From a checkpoint of a small transformer trained on Wikipedia.
Training: 316M tokens, 4818 steps.
Each number is 128 + 32 x the weight over its row's rms, rounded and kept within 0 to 255. Layers, rows and columns count from 0. Numbers have three digits each. The size before them is the row's rms in percent of the matrix's.

# gate: layer 4 MLP gate, 704x256, rms 0.0854, rows 413-430, columns 0-255
# up: layer 4 MLP up, 704x256, rms 0.0877, rows 413-430, columns 0-255
# down: layer 4 MLP down (transposed), 704x256, rms 0.0825, rows 413-430, columns 0-255
gate413 095:165171181159134145079184108128149126103144101096113128090069105130095100156120110098114094117112080139150139140167043111167165182129134131161146086152116158111178180085092118147106131144137137120094145147125074184142169072159118082172115186158134158104129150141091072171119120159179112105096153161136135044166107095116122135079123193096094168115168147094118155137158123155151179122118084124110107135149136118096145176143188102186152139177115164137147107127095194163164135122168077161140069088090112120122100151116130152149156106114167099142141156118192154122153099125136189136146103120126037099128136164144142083197108137149110156153091146159128105144161146070078085158145088132089115142174130144069133127156104138156157142116085099208060170081095161103151173179149105
up413 093:091142147076167111155122086129091096076172112097135124113130169127133128156152079111108085124115143139115117144112114126111120128108133129147169091114145109102148152151102185028188143136149109145152137157084123086118126086073184140194086142134180102136104083143132156121159140150125085141149081109206114173166158115165132124093147095101127141107054101153106115104159111080094153155165117068091155175204153059141153139110198106147098164125133187129138138163112165165111166168122101151089128144091072136203160165108171193165124123130170110105173077127127168136185161105154095121126107084157090120115068135076177124124157091108104127096088158097069187168121114079150121185147123099144140106173145177162114085093165163112159143069116087116124084092110079117146114158148121
down413 093:118093064218114080118106130159142197145142120114158035162151077131099088154094146112142173105138133045116089127150078134157144097193122108147043110139079100149157112084138081156125125171095145102111153166141082120121137150143099083069127161116074162121154163135133104132176118150137095141087128127096130103106130080110150055146106126138109133127147157107172129096089154133183137065072103197147149094093104170090139128136086118164117118097091151149122101116150144145164067108092161209111099150132183103146159103180119070116199130150110101166082137135083075133089155143135138165143132177104135095145186126121098118086077116092118075185143080158162129128112133213138094142082088117088147137103088109110125115120085128147105120153143145149115117123134168084107154109100140
gate414 102:118115118107152081148129163090166139119116155096157117162095142159183171146137154132109128118147110156108107114119158162122125174197140107122216131119143134082146173139114155143113148166179156101133160093113133151132078182159210106158145180072121161120121120112165196151107170116108113135148079081118071068066138157117077099159066128105142181100090117154149117147063100156055163150061178177122114120143109133183102151144120129098137177124193153106093092180154130175126172126103121134165139083098139130200082155180107118117145171122120148134135102132075122086136099175153128214117155156105171159094067061121108154081144134105154084155119116103195121172108196164115104122081079142132141143130123112120105162115119114135118118102108167099116143191164159128107097120094173
up414 097:118174142154087170146186067110068081155156128109116139086110097086153107141138100212136095162180143118117152166070121155128104100119141124145122141187120129104096116089151123140162107113134138087124119088146136127103157085132071122162111146147101103110085128087091102161089118148117107123163119158165094150110172134155149111144137163134153096160088074146110083116155132165167119135169119114125118128146157067050114148176126119127090121105106141160071170066163101157163045170120111153200118145113100115130191097098157109125150148164109110095130094156190120185099197144094150076140106131130134138173220176085137107067160152112093124136111144145092132083097156144163181163148092122181167109098116146078068139102114224151152123130171164108144119130075169078140159070147105
down414 095:178093150063134083142127187112172136121089135134133096175094116158083094132096135093093195122124130144114122137147138122099147148122082126128186132122162122215184118142112125163094151137144053095163140122168102119120115157146163129097208100081202107093198116140168162119157140081150105150124150106121129099147132138057112139143085109102152169127141176119145163095087122153090144129091122171156098121103106151143103108096116153161138152116186163113146095151091114135098171103142132064120141055135166089126086160176135113137164171108131175120120148146112129106137120145124101172100119166101088086081054080116094158195062169116232121161158146126143106136113110146169112183108127098104105183191174112142154127122152102138090186086067075139086126121191134123133115101103177
gate415 100:108119166142106142113126146148081147097102165133151133132142153162116143135113123158198092115135123174130099122135136216101152107186152119102150143165113165114116119162144101131077136106101112159108111135093133108066145143127161152124098150077107128108133114131125200160146148174119149119083090107167121058165147117101139131133188143107119113132113100136163079036160142084091147125104144095082140218110093114132123056114128087085102122121171077036155053094121092127200187140152135085194102101168113178111075146138137121180169115139123108138113084113145126119080144093116111095169141119178139160154093156134102117100154129139126102154071117172158161083110094120141150086184066171135129044207119152138133125119137101184120138122082147151121098098161111091222115144118166
up415 099:139068171135158141172113081120163068158113101127121153150167120199155137121109065164081130156193102162093128135119145107137154096113102141104157124166167082100160149136146127139105181186053100088143112101108104160126162205172111101132166141097112149127082159166121144127116134156101130175101149141192162093169138166070088122092141108135121218159112079127078154152110093172138144142144181150081114147145109127173162126165191127131091116107186152133121124149146062171086178152166156198123176121123134127155109141152095111093132090090158115079189126112063101106168139086117152121112120171094146135115118146097168122153112091043182130147139155162129099122116104171178144129119106176131101101080122145104142149128096127106121124087071107130057097162130067117079126084148188
down415 104:124162130106181094084149115126123127138152147141134120107092114120109112113113141087129131144053184147084123124161155084082129145153134134108224190050124080055160118118148126140156081111177137138114052183132167117153112125061114155071113143120184124153139125094114115092139145120131178106123079092080155141163154129126154222158190147192109142107180105087147171104157110081140084100129086102163136090181124135125156115152178184158088136109125055133138168128142146126167113132115096080141108104143113103077158100113221085116083158162126065138108145126082107043098138139109131147063103124140149149127095087121127182179144088135123149152149115110104138159115143122123174135138089137091139114104106119124099073104103102148174083076136154085189152160097131144137125156161093
gate416 101:133094059148083082148095152073186110103136084150104141118113046069108086121123117134105113148178148154099144066109079146172203139110148116109162132094111138122156142091132180129112102148112154140092191147098126126137096134121137125127133124129166156138130152149166172149095083132083087153139099109146141082087118149118162184155122247087118110098125048063146111121142167160104164115076152138126131114112114141196206148174173151164152146148132097091123189114167116138133126135131184086158157138145130157150130117134098073160113171119141129143232111109141089130133072124122127166151154149056146139151092090147166166107144100106068082160069210134090129098158106127138102132148148114110159138159119157113166127086152105115178107097132094161083080144128130128079147168123167
up416 097:134112160108184126130128113157163184169106090143125195135105120133098142115196134112111177170066125155057163153127154098120175130107103115162106161089089085184074123090151167098126089141090133168135131147100130140108123169171157137113142130162148135136108097127126152201093185126147091158160125159109096172194156179203090160133141056109137161136098113110099158123116096150048112121131118140133136172115110163132123089143159171125148119156109084070126105064104062102146205121178095150065169125144093090160093114167185114139118137130151143111142168149152123113171128119111169129115146083125147046110038063129125053120127107153143176126171104113142100157126120100079070130114162074102091122098157133144136121107101057148161150125132130122138075118115190103152115083127146
down416 096:089111042145096121140125182102144170077139165172090058103167122044177122094052110144160111074204100100156063099156082163183104113121136105147101112155138182087125142126115140152119161170169138091164101090141127153138109056074093172184106114110103092131133169172085107121137109128114100125132102101153150112118112092058156125135153196129121099156127111103127145131154136109161137125136118108088115124146152141180212166141098098152182180121139169149117157130179167160116093168076158107211123143115166156145170126128075141155171155121120129146146101085124121152125122128128110132143132162093110216133113132114123168089132114107130101143068157139128166134114113059175198089166095185097125106136150118103124157169171162119117113092118174109108093147134075145115142186151148
gate417 105:131111150085161141123116086129091117089064138118122126116151137134124205129131111111138069116171148125104080117148136065101126128176159171124103143058143103139148129149142152087182135151129152162121120127149083139099084133123072164114113136089053067165159152165142120135187068178196117147207129142134126104159124107114136134091121136120168123140101163136162099167179110153120161159084124151116083175150101091129169193169122133174133077097138124156099125119150145083161112180078085148120100058170125113102085142117114111184108078173146160101077124166093132119133151159163140140117165085136138139124133127208107140099150120165124116049110194128150139090108160160119133189142098168126121169175169157219179065122128118151138121097117129115075151048134102144166145059096118
up417 108:130157157127179117155125126121137114156133133149090105143115142099097126152127145108164090148165117159142074105126164068183131167163159088125060091140099108143107108099112193132097078104101096133171152133147100103099095135107112142071092136035115198175140149172103127061089091136139213155165059129145096166167133138142124102126172167157086172177114091163148061130145143045157119122145098135134158141127121175105118119112138141152139130118099126077158131081102059087166120108113123120124067118136133140175186141120147155138099171121101150127138153147103180115121191163111088100136147100094148148145144122157145152167112093111139100137143089083126114050146057152173146145133205131128120164100146064164076113148154152143184184101110151142124035109136062087085150121167129
down417 106:145084161098163144097099128142096111132047127108133120117073171115122143077172142102093104157118149157105080125134169091152142133137118125127092146115110121116093143135128116071158131137086120126076137134119138132125068101120138167083108151075140113095172145164100061089161140129180166112112144169168092156154083140080144075160138125186163122174098096134114141241140135124160165086051090117113148054080114133116187180107157135082102119114147137157101107113135108118108135166100134139125130163121139151137086182101161107119108111203100105108127163178145121146189152214123119112155131204110174051137124122209079150151113136165146154125095121175168148156126125183124205106078078079104121169136181116155149141147149105149166087134103090109121156090191159140130168136108119
gate418 102:083122125152119125141123153087125142159159166143162186106157121097182102129129126171146170147117137113141160141179129086092133125129090108134106132144087158158174132101134101152146101105141064100073124169073173103170167098125178159105159141166111134176196117120102073157123144141058071224066192127145160138107103136138138130090131087162129063139138075134180154159090151128085131107153121118130101169130121104097152094072076133112077094093150098100164086111154148142188177089187146191106110151111146122116096091123013167159126119130140148163163140149125159166100154122105108103087133119129098191090142171112112110104130109104093065112202158140111106032150170117081115131118131114131156107179191104137115133097110133134137108184135071129102145087140131114149141164090122
up418 100:079137119123129079110130130067126038125114121081133173171184077140162054127201177121167132103102149165160223132080139112184195124122116099127148151123130153152148077097157133102127166139056133133166143136120149158101122131120135104094123071087123174135116100164155142131108113120127127149099108131087149131155131179099182122127103101109120093067115167144084130116095138050166110070117098150110129134132130130153155170111151110069116141162172156081106139123171157115147177081147085101115136092114090125138118120145097144134092145107199141106166138157092131127149135055149129049112115098093130146150149113125083151123146144060144089143131125125077132108146183055094105158113070190120156117137136139165093176104160105226159171097142132063164178071106146115139106146114125
down418 098:105155095149072116097141123181120161144182093155119123126133089093086157099097088161135130093176094128174106152165086165151121079101156111103130114114089161164109174143133181111141163174164205130137069100120105089043118143148099118106084132160158140114134145160160148084128109107187139116146100080171089145113132188100153125157153137119081125113151117146077128093204119056049131127143124152176117107142145109130093161166163116204140106110144120110134168133099109089088103126117111181092136109125151101131081154138152119115152139141129113105124144146153155097173075142212180166154118111157091165119071092124102130137106110133139118105162190164152134156122126150173151106166127173128079142074094125106204161148122096106151118125144088045153122157114045170097054118062170
gate419 100:123101116174157185145072097165163141151155184167104084164119077109124162170153153102147091151145151130136109142155167144136121122102097152042095146042156140162108136120086156125097086146151143136120129107130151126090077137075140129152133107079184130147176131172148105165095139125113069149099118141060134094057148130125122094133132086157154111087102130144176094168141095126133090177093081165185163105166112175124101152079143107104138123147173151087181124143080185104114166133178135141137138084168093088164152120132077122158145082175148180110149128144093181168106087131086084200097129158130132141120172160107107133151162156102094203107163109138166120115104104104093122077112151193117165104099073151157100198104130111145210119151080095088103148171111130087132170161144154
up419 098:151102060120128116131148187087139172105137068109109152164105144092183200104181105131137142129076151115120147116138141136032103108125126103160101116122091111144097132216097132098174121175135082113121158141100144146184109119144120130104100075137156124135104078072129116130105180088082131110119103109164113145114216159137143139165122063093078150129135079068112155152104084145189095120134102130100128120074088128095145161088100149095167090105165115078113144094142130158107148126107064107147114119169173141121099184217099091147137137128159087108145119101123166115132143077157166110120149104117117184123114127135113050155120132078106087172123081103138122106082132126207076116127136111139096105123134129100130095087134100179160119075134135089117114185090187159218127082169122
down419 100:137204142203140099140115184156209186152071105129102094196134098098143176134148146086134171059123100157129118163152123143126125167055133150091134100108135167096098159102138121133167101111121129136098133174129106104164119182108082135130079088174125169145141148226153166126174117141145131084105157159123162098039124148113112165108161119108125101185115103121122183122161141117088097162105071145122114189126124140131191110109158101154131170199108107134174075114130149120101116194160087121124161071176081133145178134171147148130131145107163133159131147166131171124119144089137139146148162132165142146163175167146123138150075148151087128141111156150141165116142100102086121174180112084107116185109121129181098126119087148132114171152075124148112174097118139076143121202216133
gate420 096:134159126116081141136088120094107149105114092208055116091152148138080133104134085128140150197097106080134128154137159090131125179144081121161155131028095049165086126140136128148141117133128114148056156122154184122092152125136139105134090140124151128102179087132131141122078150150042148193112112131137145175163172204166147101182142133100152087085186125107114155089111133074085104041153157101127158162119128097127167094149164138116098070078155151094187137130115148174169161118156172109125123115076140120092124143172104141117181142109108089110118136103101091103148096152108061124080143116138081191116094119143117144161139071158077136176112204115107137102077144177132116111143092169140125131193117096120145158115073127145167111164189132172159125116137163109115148148129133
up420 093:086136135142186115153148099211080118172125159071179157102156111089087177074136097155151089090114165162140147141091099162132105111150112098097049081149149139111138155124099141131142124061148112124200048117163111128196112103094138186108111135087107095168106137152168125085165171170139122112131104102104151123163148147103124113146104115145122099106125128052196123169118104156146131150151093091115183109099181137124114127117108061096157147180101081159096150159121094082092138147113073192101124188215188119165102127120099167086138165139123102151142155169100114107117144129065181171111162092143160144115128084137151098059118165121174139150115114159130123118118113099127146093105118136108147201102147156122113172146211113055112153126168139079114155130136091173142150115113145
down420 092:139144166134162181115101097056138137080146092154110095103159179174095117131158120141160085173122127120146108125156184068123128171130097070100136126040091057174116120086119100160126129110139114145100177133138189109142208096108170136145164142149107137076142122082066121150118142214121109160118152134138169153224131204150131154160116113090143110136145133111118142071077114113111125050119173113145159109163152107125139099123186107107098073094123130098144094113105147159170147101195182098199106138088131155139095154150110109116105127144046074114150112095124061098107084114129092123096120104082074181137100123116072155152161088125128127138098143091091094134101103104105113118136079153148130120161116132092135122126068144171185153099188127141124172129125130130097167092113085
gate421 101:148103159080147096065185111166166098110053152127163122147152150184135108106169097122157141153121120118065107150116080140136166164091136132104103082091120095144098124111135160105098152162121051154150131144089096101129104166158109124128125108170137153185078143163178143091120202195136134165111133143125142156123109185135173144145108100101133130125183166141137111156098126170129146173114147131092111152156155145147092143087121075104154073185162107089081130142122121115174064150221178119151151123159114116069119122087136168094124210105133147174096083136134115095072205144069125132108105084153098170183051125209125193137170145194102173109123122134149158105151143150131131074129128088129105116133160123131160153076094130151136117098200141140183136122074124131104118143132122
up421 098:209096170136138081137121137150163133159182158089097167097103116140127071076129143141083148126193124193111085133167106152132053147144116119134138170089139150105122065150093081132154133150187172135116141117102161163143125133140127156135035143078162145114128116126079120135124110122138136112135150141099099148144080136112161186107152079093183108168136112133059143181099107099129094088152149098186137125118123103078140146139150095147141133090122104130133139191099104089198138132101098180136111142114137176159183133113097146235111107151118097139120086094102104054137165123115103179150140154130157132142133129145156111153099156097174077118057057175207160092149090143064148068102159098113090124139084110127136108136124048129129131083150092143119136101188161176155119137114124
down421 100:125159139121118120122120120107125169115142129110147102155084137134161141137106096100103100100123021124154099103074111136171116155108113116116093153166118085159126132061104176062120121110085105179080114079129131086148111096140205080146120142146126096189129184159162150147177104110147127142127174125106100087111161140160051084103124131112105122096112146136154166111111104150160143100068139141137129162126171122165064078108106161139138128108140123147145141107156130189144136181136127149114130111114089055098111120107157105046173109120112129122107164171165107065109092085109130131082131169107149173153149144170091102094155079109064208170158199109124133134202114141230041165122132163144107147109143061133066143039096152140110100132118146085123124129124127113117116146132090
gate422 100:180090125115119182121140107117179113111105148104142133088141177132181119184116095172110142148152147055095080127133085133102117168085106161137142098086138167172073123143149143108078130125127121096105164154111139114140176125179147149106149155158129179094092145125131118131154080112114128151085136110155177117151150144125085116165154171133164139113175138139084192170160219135156107138087160142097172074135071119132159144134125155131109133070150131148108074154103148113156148152156062092131098123121163142120071165100120130168143142117117095098090154137136062137067169191124189193108137184152065204166103166150119158123147202110115089138121158152140076061087117182164091156100157128142090079128122136112120156111153096129148132151165151131199148140176200144167173099196102
up422 097:144159122109096126123152087090122114149149098145079114160121122091144171148141134076124076070100142066177116129144125124156142136074122130123093082116138156141087209116084151127133129147084184072170143059133065179102087133192097131096101179132125147085075126123128119114056132157155085132075109186091146130184180110085080151113153106190189151110107173162091117166114098101114103094123169152120155155126157161095176094150089149123150126164098090124148160140130188086102129200146121138112146079118091143099141075088153139136165063120113144130099137085167114134112145122117178096192099125110159177150145142108166085164140189172158161124130114137111165151102104131107060122106120174138096168183110133157135168173114115134166133176081048101134176099176124111105115142112175
down422 101:128128157076149078083093141136075116075165129144103147170104100162164110110135112133202125144110119165120163135178091118147024166167138136124115147168141106120135194112127165127194152143156122077163145105070157067169103151153211069158156106125112130111152093127137129152149097147157179115244124080143097161074113087157177118158099163117106083167184124079138141093102102151137096157113131067149099131153148142119072134061164144128108090153118095123134119168085123143129124158169146118147136123162149130184114098143138047113120163129123093092153145133174148068129157091121132132107105155122162120061141126129193098089077086168194146138130153161173091152147118099131150115176150142163133139126122140165101117160141098180169091119147170117154103066055126109111117132108117
gate423 096:118088186080097176128156092116129111112156078120151111086089095103163123139110154094177080104168163113114180114196110127156050152173116143154098105106122198094066084126124085144145141155133096146170140130142111113119107155133118162100166127160129167179134069159176098110105083108119071143125117129134110140103113130133136173077118124140127180104117098200124125141138117111153095163098106180142141069149093149132120208149101134105129121105138083107068136090151163131071126113157114149135135121158146123199153128220137147195121149124150112109161178117094091142100090107070097133139176103102150147079136178095112129123100077197115176136182081138099078089114103096101129130099082123148101157150131206108155168187129063169108097164109166089158114062177117119114101113102166
up423 091:112111128145148128183168166133175157053140101111142088117049109175134091103104103121095115116104103122155156131146078103151124085125088187081149119105151128136136100123158125184142132119164127177137071116125069120126116121138131128142203162150121110162045097138146111120127071140122143048172144092110116117124140132130136117138162181102142184091126142219077133099133104112162090120150097142093187115110173117122097179117176110038128169087144157169115122142114182128123097053162115194137105115123118136144108099150095097186135168119140096184141182146150189110172124146141144132143151101118121130152115110108133093178122135145161184105159104114141140157149069083154114116117156110148170161153087149095069146149161138133135104182115087074174086100125146045107145233147107
down423 091:123182137179137088088070122153119147194074122135144129146169107161120158151143139110165132161140142147150115110082154109116172100090156053163168152147165179097108157153106124147111160147098151139148146140109170095111143150118142105157064189125094091117243147116114153108182155135101134131138130155134121142139189133151113127159086099107090156160113078077214095120177100118119158182137166084151081159131090140090107100021135133170117136165124149128146150123147144143128142151169167090154150177108075108134146122090140170073131125132074101086088028070118130135131124084117132135129151151183178144131166097168145154108122162096152093119092147120153080132167186164142057094161129104167093095135165097181169113129095098155102139127118147131114173193120109143141117070106148
gate424 099:143171139140137140186148052086168123101167163131161175113080107079141127137110112115197135184093045118105121132152115166140094150133091168099064146162119170164044144160166165146137179141160160141123205153128155159177096102134137076081148152177103174100116114099105165157196122135162115122063116150165101123090105144132155110224140113129178141093106143068134133091111141173151171099080137129099168179097136096125152220144138094165107106130091098146124098151165145129124129178118115148170079123166095124113116151126092122136116144151145128163116096092125125131110093122118095110163156120163080121006151122117113181089080143136100119137136148124172164169119086151141120123096171113138152089138081074128089144145053149109131139102159101131127123126163124135166131094170163
up424 091:123103113083127069127100079138156106119157109072178132136109129118144127113165139173190103109110134187122090164123171154128135163166117156171158107094107124152088105122199129123198119128089162150105119154151140064111127094129092105159109092191162158097142169123120160139122149141148108157131162140162130154127113128087126144217170073134069135141103152113092135073197093132109125227128140155153189141153138110113138136151149095133165088135113136174118079196113123119139104157171143131112158112116155082170097140136123155161059134151137155128137089170124139143151119119105139060136068096085199178102131142140103146083128140165098092082152085125133161121114117151159112130122132162091162123131150194132150083112162126142111130183200136161112137170164184181247113044141122
down424 095:129080156167118219120155155103144153097103132143102121110143110143107114119079088127104166116111127112108120109127114151153110108086122126089058141123169122089201110149076133109066140170156126091157108088126110152119154171188133109156155125099108130169131171101145099127129132120093123168162111120076085115084143132133118127115107169053134163090142093119144088150126142125127126073078169163108067137104155117135097156142115149144146188113141147108131183107137137180155134120101122172177091142096078145121171140134144105087169158127119124163158106153142109170099161119138083208103187120153106137155116107121173071163138131088138186182097182143099128167087097075052169161116144134147074103145130053151096150170130191082123051098100139090140089125128067060034130184079128
gate425 105:152118118110132094057106087162142166132147141172084088132159154130132111165160155177128159146155112082108147056154142202176120122153183126121125144124055137150150127171101056122151156061133114131102122211108091175152117134095077106186120129103125138111102153081099091138102089123094118144096149186178125125089166108152109095187155109127144144132061122189095161151129165083162132110125127104139089151126105150192090069117150171158114116098155085143156135111173060161082089155170125095142152139109148130116068165108100137088166108163119069126117153109130121107107093114189122120148136151166108073093134118122179112187118100098117137183095110093144137103127186151125103070144129151123137138108127124168162123174119176182142150106250118146107125099146180113187139166103153
up425 097:081158073129096120078143133136177117171127136157128105157160144110088144131117056145180152127129083129095134122122125160161168151190132151105200154162117140136160114076103137107164122157088123066143119189115154196090157100114092142213103088120119138109132194107078184100122087119163136091112132159162123097163190168200133178136170127106121127157108058186123183131125150126142192119143093101120083089088099126129163116133205149124154160130137106148156096113134155107157129121095117128136134129153138088140117143097143074149094164092069121159080125076137080091152136187095181149111100114144107141106137135202145073121098092160140158117139092135071155076229097113153119139104150076142109108123095174142145131111116157126126066128089100166137171164170199134166109142133121
down425 097:154122130154199115141146139087121120128129108111141174148101152175164093135069150109103097153147153130134117188092092117097071153095088101141065096109185144107146166177124148138087162107120171091146124125167123083084089130155120122075157135171156063087184053098169119132074156097120141173118120074131113146147120108127186109097076134129130129076210104082136075125160083135111119137083178140175139163178165123108095152131097106164139133101063127126078123179107084113118112121131142131148127075156102154150123081179088179177136108146147150117186096161112175153131177093124093136151201106093129151105071107110103146119125105126176076045148170120100072147057110086097164133140121129149130111089119108138111100169117101073127136137161119099086088132111102189061135091116134
gate426 099:115059104120163114132127112181051190130130129078071165150116127075085165089120173146107217158115137159166102166163126141139107153127109156171130148170108074096182147155139126127132175093131175164131158127111184176094082121161089153124133153059116145117105112149092200166178158125159087156075105159139144116174168146079119106163101125079168123105123178130148164137154082079160134137114168093182100122165149116148165102158186126134103119155086147149126140148119114134154131138195117137115187097113138104153142122062164116152159100147158139102108092131126118086168140133156088165147098132132117155133125137143174158183164154105138086088139126054076121083155136156136178125111182097080154084154176094137151130119154147123041081144112107151101147137139070060050141134120162
up426 096:114068152188140131133162158110157155069159190157146164166178066161198086172222114200119116152084148107114139137116128142130130166154125122193176105117092058138099150140118137190109157093118078186112107124112101118071178126137175187127158148138125092100135110062105119091207156123092078143204148151140137077162112175123159092155102142149161134125112130209135109140124144191112102084139140113121110109119132098140137118142110113149126130050106142066095086132117155167143095089129145063141139147105141066112158123109100081153143173126113146133149111088194130119158124069155131123097159083137088147117119173159120080129134101113131128070128120137156108100138170128083141133129102128148149117148189124107112157145111136195135093065172198141089132140125158145163134113071123
down426 101:130116092125167125141095170179105106160119099086119125134108167088076159088076134103132141078148072196112070170194112109129146096101156162104147139131156190099176144120110123148174137104143184105147090088109132145136079133095103112135161112103147155174116125141168128156068093122157106098115079134144173146149135094135131145095097111106124104127146141071035124135091066054164127177088103161131115169169107126126091094117151139091153140215152126205118199124139110137158111176114117174125121097155106175160103122157181154137096099149161131144108122128047142116110135187075134106104117141120148121131136073141136136132097135139148116166114175104103138118138151083210158091145167157115137082160050112160105102108105143054077129155143067121134123056161092165074133159161149
gate427 096:135150117124087097114163087058165203153085112193159106124083096142100148083188083118073128100115098129090093106187175159115130169149123114138072118091060136161161132122208124124185116085188087102096158130114134099129142054133091178126095101146091148070126119147136171093126122114131095139151094128122069158174085135121142168141133137167203112191128134170148154098126154113151100145121186080125147141143119127116136137114136159202122095105105098135130082152098104118177095128111146133149113078164134138128087144118109130073142106165140130085150124130095042108107127130091073125100076115119086171067161112173144134095181073129105158109170182227117162132148127123158107050125112168202108088095106156135120115144106090127111173103146108115158127095149132124095119125130127
up427 099:103207158214127169132131141053211193119111157114094080147116063112170118125186085092082118114088132107093123139126132136129134145148107125078105085111102112112124096178159181172168130069140144131117101105106132120103186142137113131126105083171121159104118173130129103112117129122112132095110116118115102132148144135050129106100170155160093153148166101181174164080111127137118179185108192139154147088181175173073159123154110127160143113117079141125135083129095091189072142060202187162154140083152166159074110130121060117168125127083110145137133155130154105088104113123116122104155109135106100099065200073106103174149152124155141155152137125161122128144121171131109160137180111095105111158131146095146143177104078138144144108084084110155129140172144112053075078136138107
down427 096:116076057134148114149129174158150100080155112080091148184164197092193123198066089155162167117190102099142142159070123153188072135127112116105141139160176108122122130124106133147108111140126149163139104159139112202103138183112208105147154141113149151161102187124140111163114057109133131141105128138128134112089137160163127073068131148107081144075094138059100143126162127070093120125165120171146080093056145144153127178148159143120097133173144111089145101099185144163121151133098100106147186146056121162136118093155118085171175126081126151135131119076136169157151162176157146077115149119154131096149097182082079136130142112091180050138136138124114099113053137120120127142137095109117156170126126127141149074164168169136093086178154150164092119127089165116148137130096105
gate428 092:137107165136143129100071115106145067160150157151189138121110132173141113172136119133146114179113062112153107115136138079127122137183150091116119164103151161191125136139096131115132121127188130123143118173168111156066129137136174135085114130117074080183215142109141123074106105179089140181076096142106146136124133103051143100151112133139170127107109108109164137107119065140120172137090105137133125077165147132160119155166116095143126135180134110097167134114119128125143137158132116170164103062149169147055103085162042111174158130096131130184076126114076134100113142101088061135089080081139137160092089108063133158080097112176092135142070097181130147126110204120124119105152122113157175096140138134138107175143138101090151104137076144167177106115209071087169191103107184
up428 103:163095143138169043131099095080091089102120108113101072063096143138144096129125133137164103140128127139107089069129187081118181100143121085143134140107157110179100150084114166130125058133163165140159130119162127106126120127136184123062158120167056099108141177095166154078128092155151137166104116138160103159167142108116150111129143131138139138155152153127168064105077062121137170149068117187145218088149136126104115150158103133120122120173134204110154116120097127153079163098153107088095132160138074148132145151123079075132171154121113153024135162142136154136126110120069098117158176102109146133115103091140139171089105158108093145185123159079132127093173158108130057070073113088138151119122138185143127109122132176116125088167133074109103066170144151143174138074113182
down428 103:114112138145139145125161102124130198104107094094112097096131125102168155123139127127065159137152091104142153136093115153108102173142097129119116157102177084117091144099094153145108051165081158146104146116149182104177120136093137141124094087090188145122113116101127135124128104067192138116127155093113121086136102087160135088100093127131161098128129116104121146109138150106151131094071134147169167151132136066106122075102097152149059090081120185172092155123114116154134180099128148106088152115024099149139142225100153118081149106162106143060092167151148163101188088085143154118171192140125084105171150149169098124180146153121173178114170131130117134114161106150134102108076115095141152143068134112144170037093129139127114126165191127115075142184122170148086074041086109
gate429 098:068152102183137102128098132084176168091155124107058188068109135130114089145115078145119135089122079135139165083119131126102184157135160126088139117161105130101109095121159114148073100146155174135106111099099205109154096160125130123116133118170163236124151162123100092151144096078109162052204106103124067120109106138116165157151145139114111149106142104157188125142085125106145147135084135145115134138167088124143117091076160113189096164181122147125135157188120115139066095133107141073168172118093087157147123169105104105175089133129143125060131165136130113149103105148169113144182159109134148118115162109100109094168160105151089165159178199117123115110154186190169122126073124118105120160156091123123155193142220113106159060128138138164181137138139111136132172175074130
up429 093:156123177125087148126167115089156138099122096104072163157092220110100127215155109111114118100134097121107118189048074114181093136125102106153174098059184126115090150124085139066138160177157144134089133108121125083183138139122071134159145196162123104104130141080135114120103199155145064145119113152076102067081147094089143130149138108151133106126175133102121143179078092151039137063094157122118199164099129137158128163168109095092123099172123113124151085089147121198168143110143149129101108104112071146075186126133103154168151156163151121082124103053124156099151144099141131111129169145101146155115068106119102133148114123139070115157103128100114168160106112108131103112149108158088140104153107132160151133092079121148147103168099166118097109099089152175135070085158128
down429 096:072137123124144121132054167150094133147142172151164093097175049093109135060104117172138114146148124166160163055198167124082112151133135145104126140167083122138178125141183139181121118083117145136165162128131137138115119127134166107101136093115180204170111143143139108119088121107164176142148108079150126130129097131155145147130135147121112140118096087144170121092148143083188136186164100130103067120144145114110127082104157144162115187084097117122097173166104097085066105150086122120148137159133169140223085143110163128110128110088096123140064127210124108148106077119102121128106085118157158088151173116110145084137138142151176125078160111153164059105146172193097150163118153102102135150072125153148127103154185089121171166068162071131157160152176070075140158164086158
gate430 103:162138064090130112195135110121115146143165078124145127103143140104128112166083133188136123104117087103102118103165116171151120083136142077165126138089127121164144035180147144089065086116191153093093111123114105088102173118141159124103199145092181166103177130099132105158099131144057117122152156104091104144122174077138095152156113170110106125175111163138139143175075099125099130198115125135069179167135145151143139136139113079122138137165089143070104103148100093148107130070103086131128120181149156123045119130067049123117148123170110091152128156060116136195118146104158062109106078080139103131085163093132066154163166141174109056117087128142081122124115128156150097125161164115151089076145165119121113172152142168147142184111143190169134117141168165127168138117142126
up430 108:136129129191163126076115148112189153155115141081139123162112121136098139108130146095129132073147131134106154108137133145140148085105112160116149148167083115134139172087054102167139191189125127215128083140174055190130115088115131131140096112134142114100102128134100135137154130120195145095116127138152116096161121106118091141163080132115161149123157095138127122078122161131180116101143112099168093135141098058062116175108079159077151051130138110129118148132129097162136137155133165112118086151138087118189118120081147186138135088130079124095119063131168110156095134105167128113121132142167165169184147143110049095144177139123111183204140132122169120158173116065146096110091118091072191129068157165095157178132185143162139073163139103153142202103064103061147137120095072
down430 106:135157114100150047102130085092166163176118119125172174106115145156135110115081092177163121057106132115181112141168149151133102088135104109139143167071137061102058110150157111093085088122133136085071114105157124095103135109106127119131105120136119105115145112103125094120126165174057149120080131155104150129146187109137145133156108112221070095151140186080109159148101152165158165134062097103116101156143115134140111127172181164155070126158184124141157150124098112201137121101108149144115157176144087123171151000087090144120169119154152110183126188159146160187112141140132090186077080095121124151087110132114143144119150054122122101131109124105111132104121147140181145124155154090154124157145136132147117118154108109117067158153158092134125138064075118148107138062106123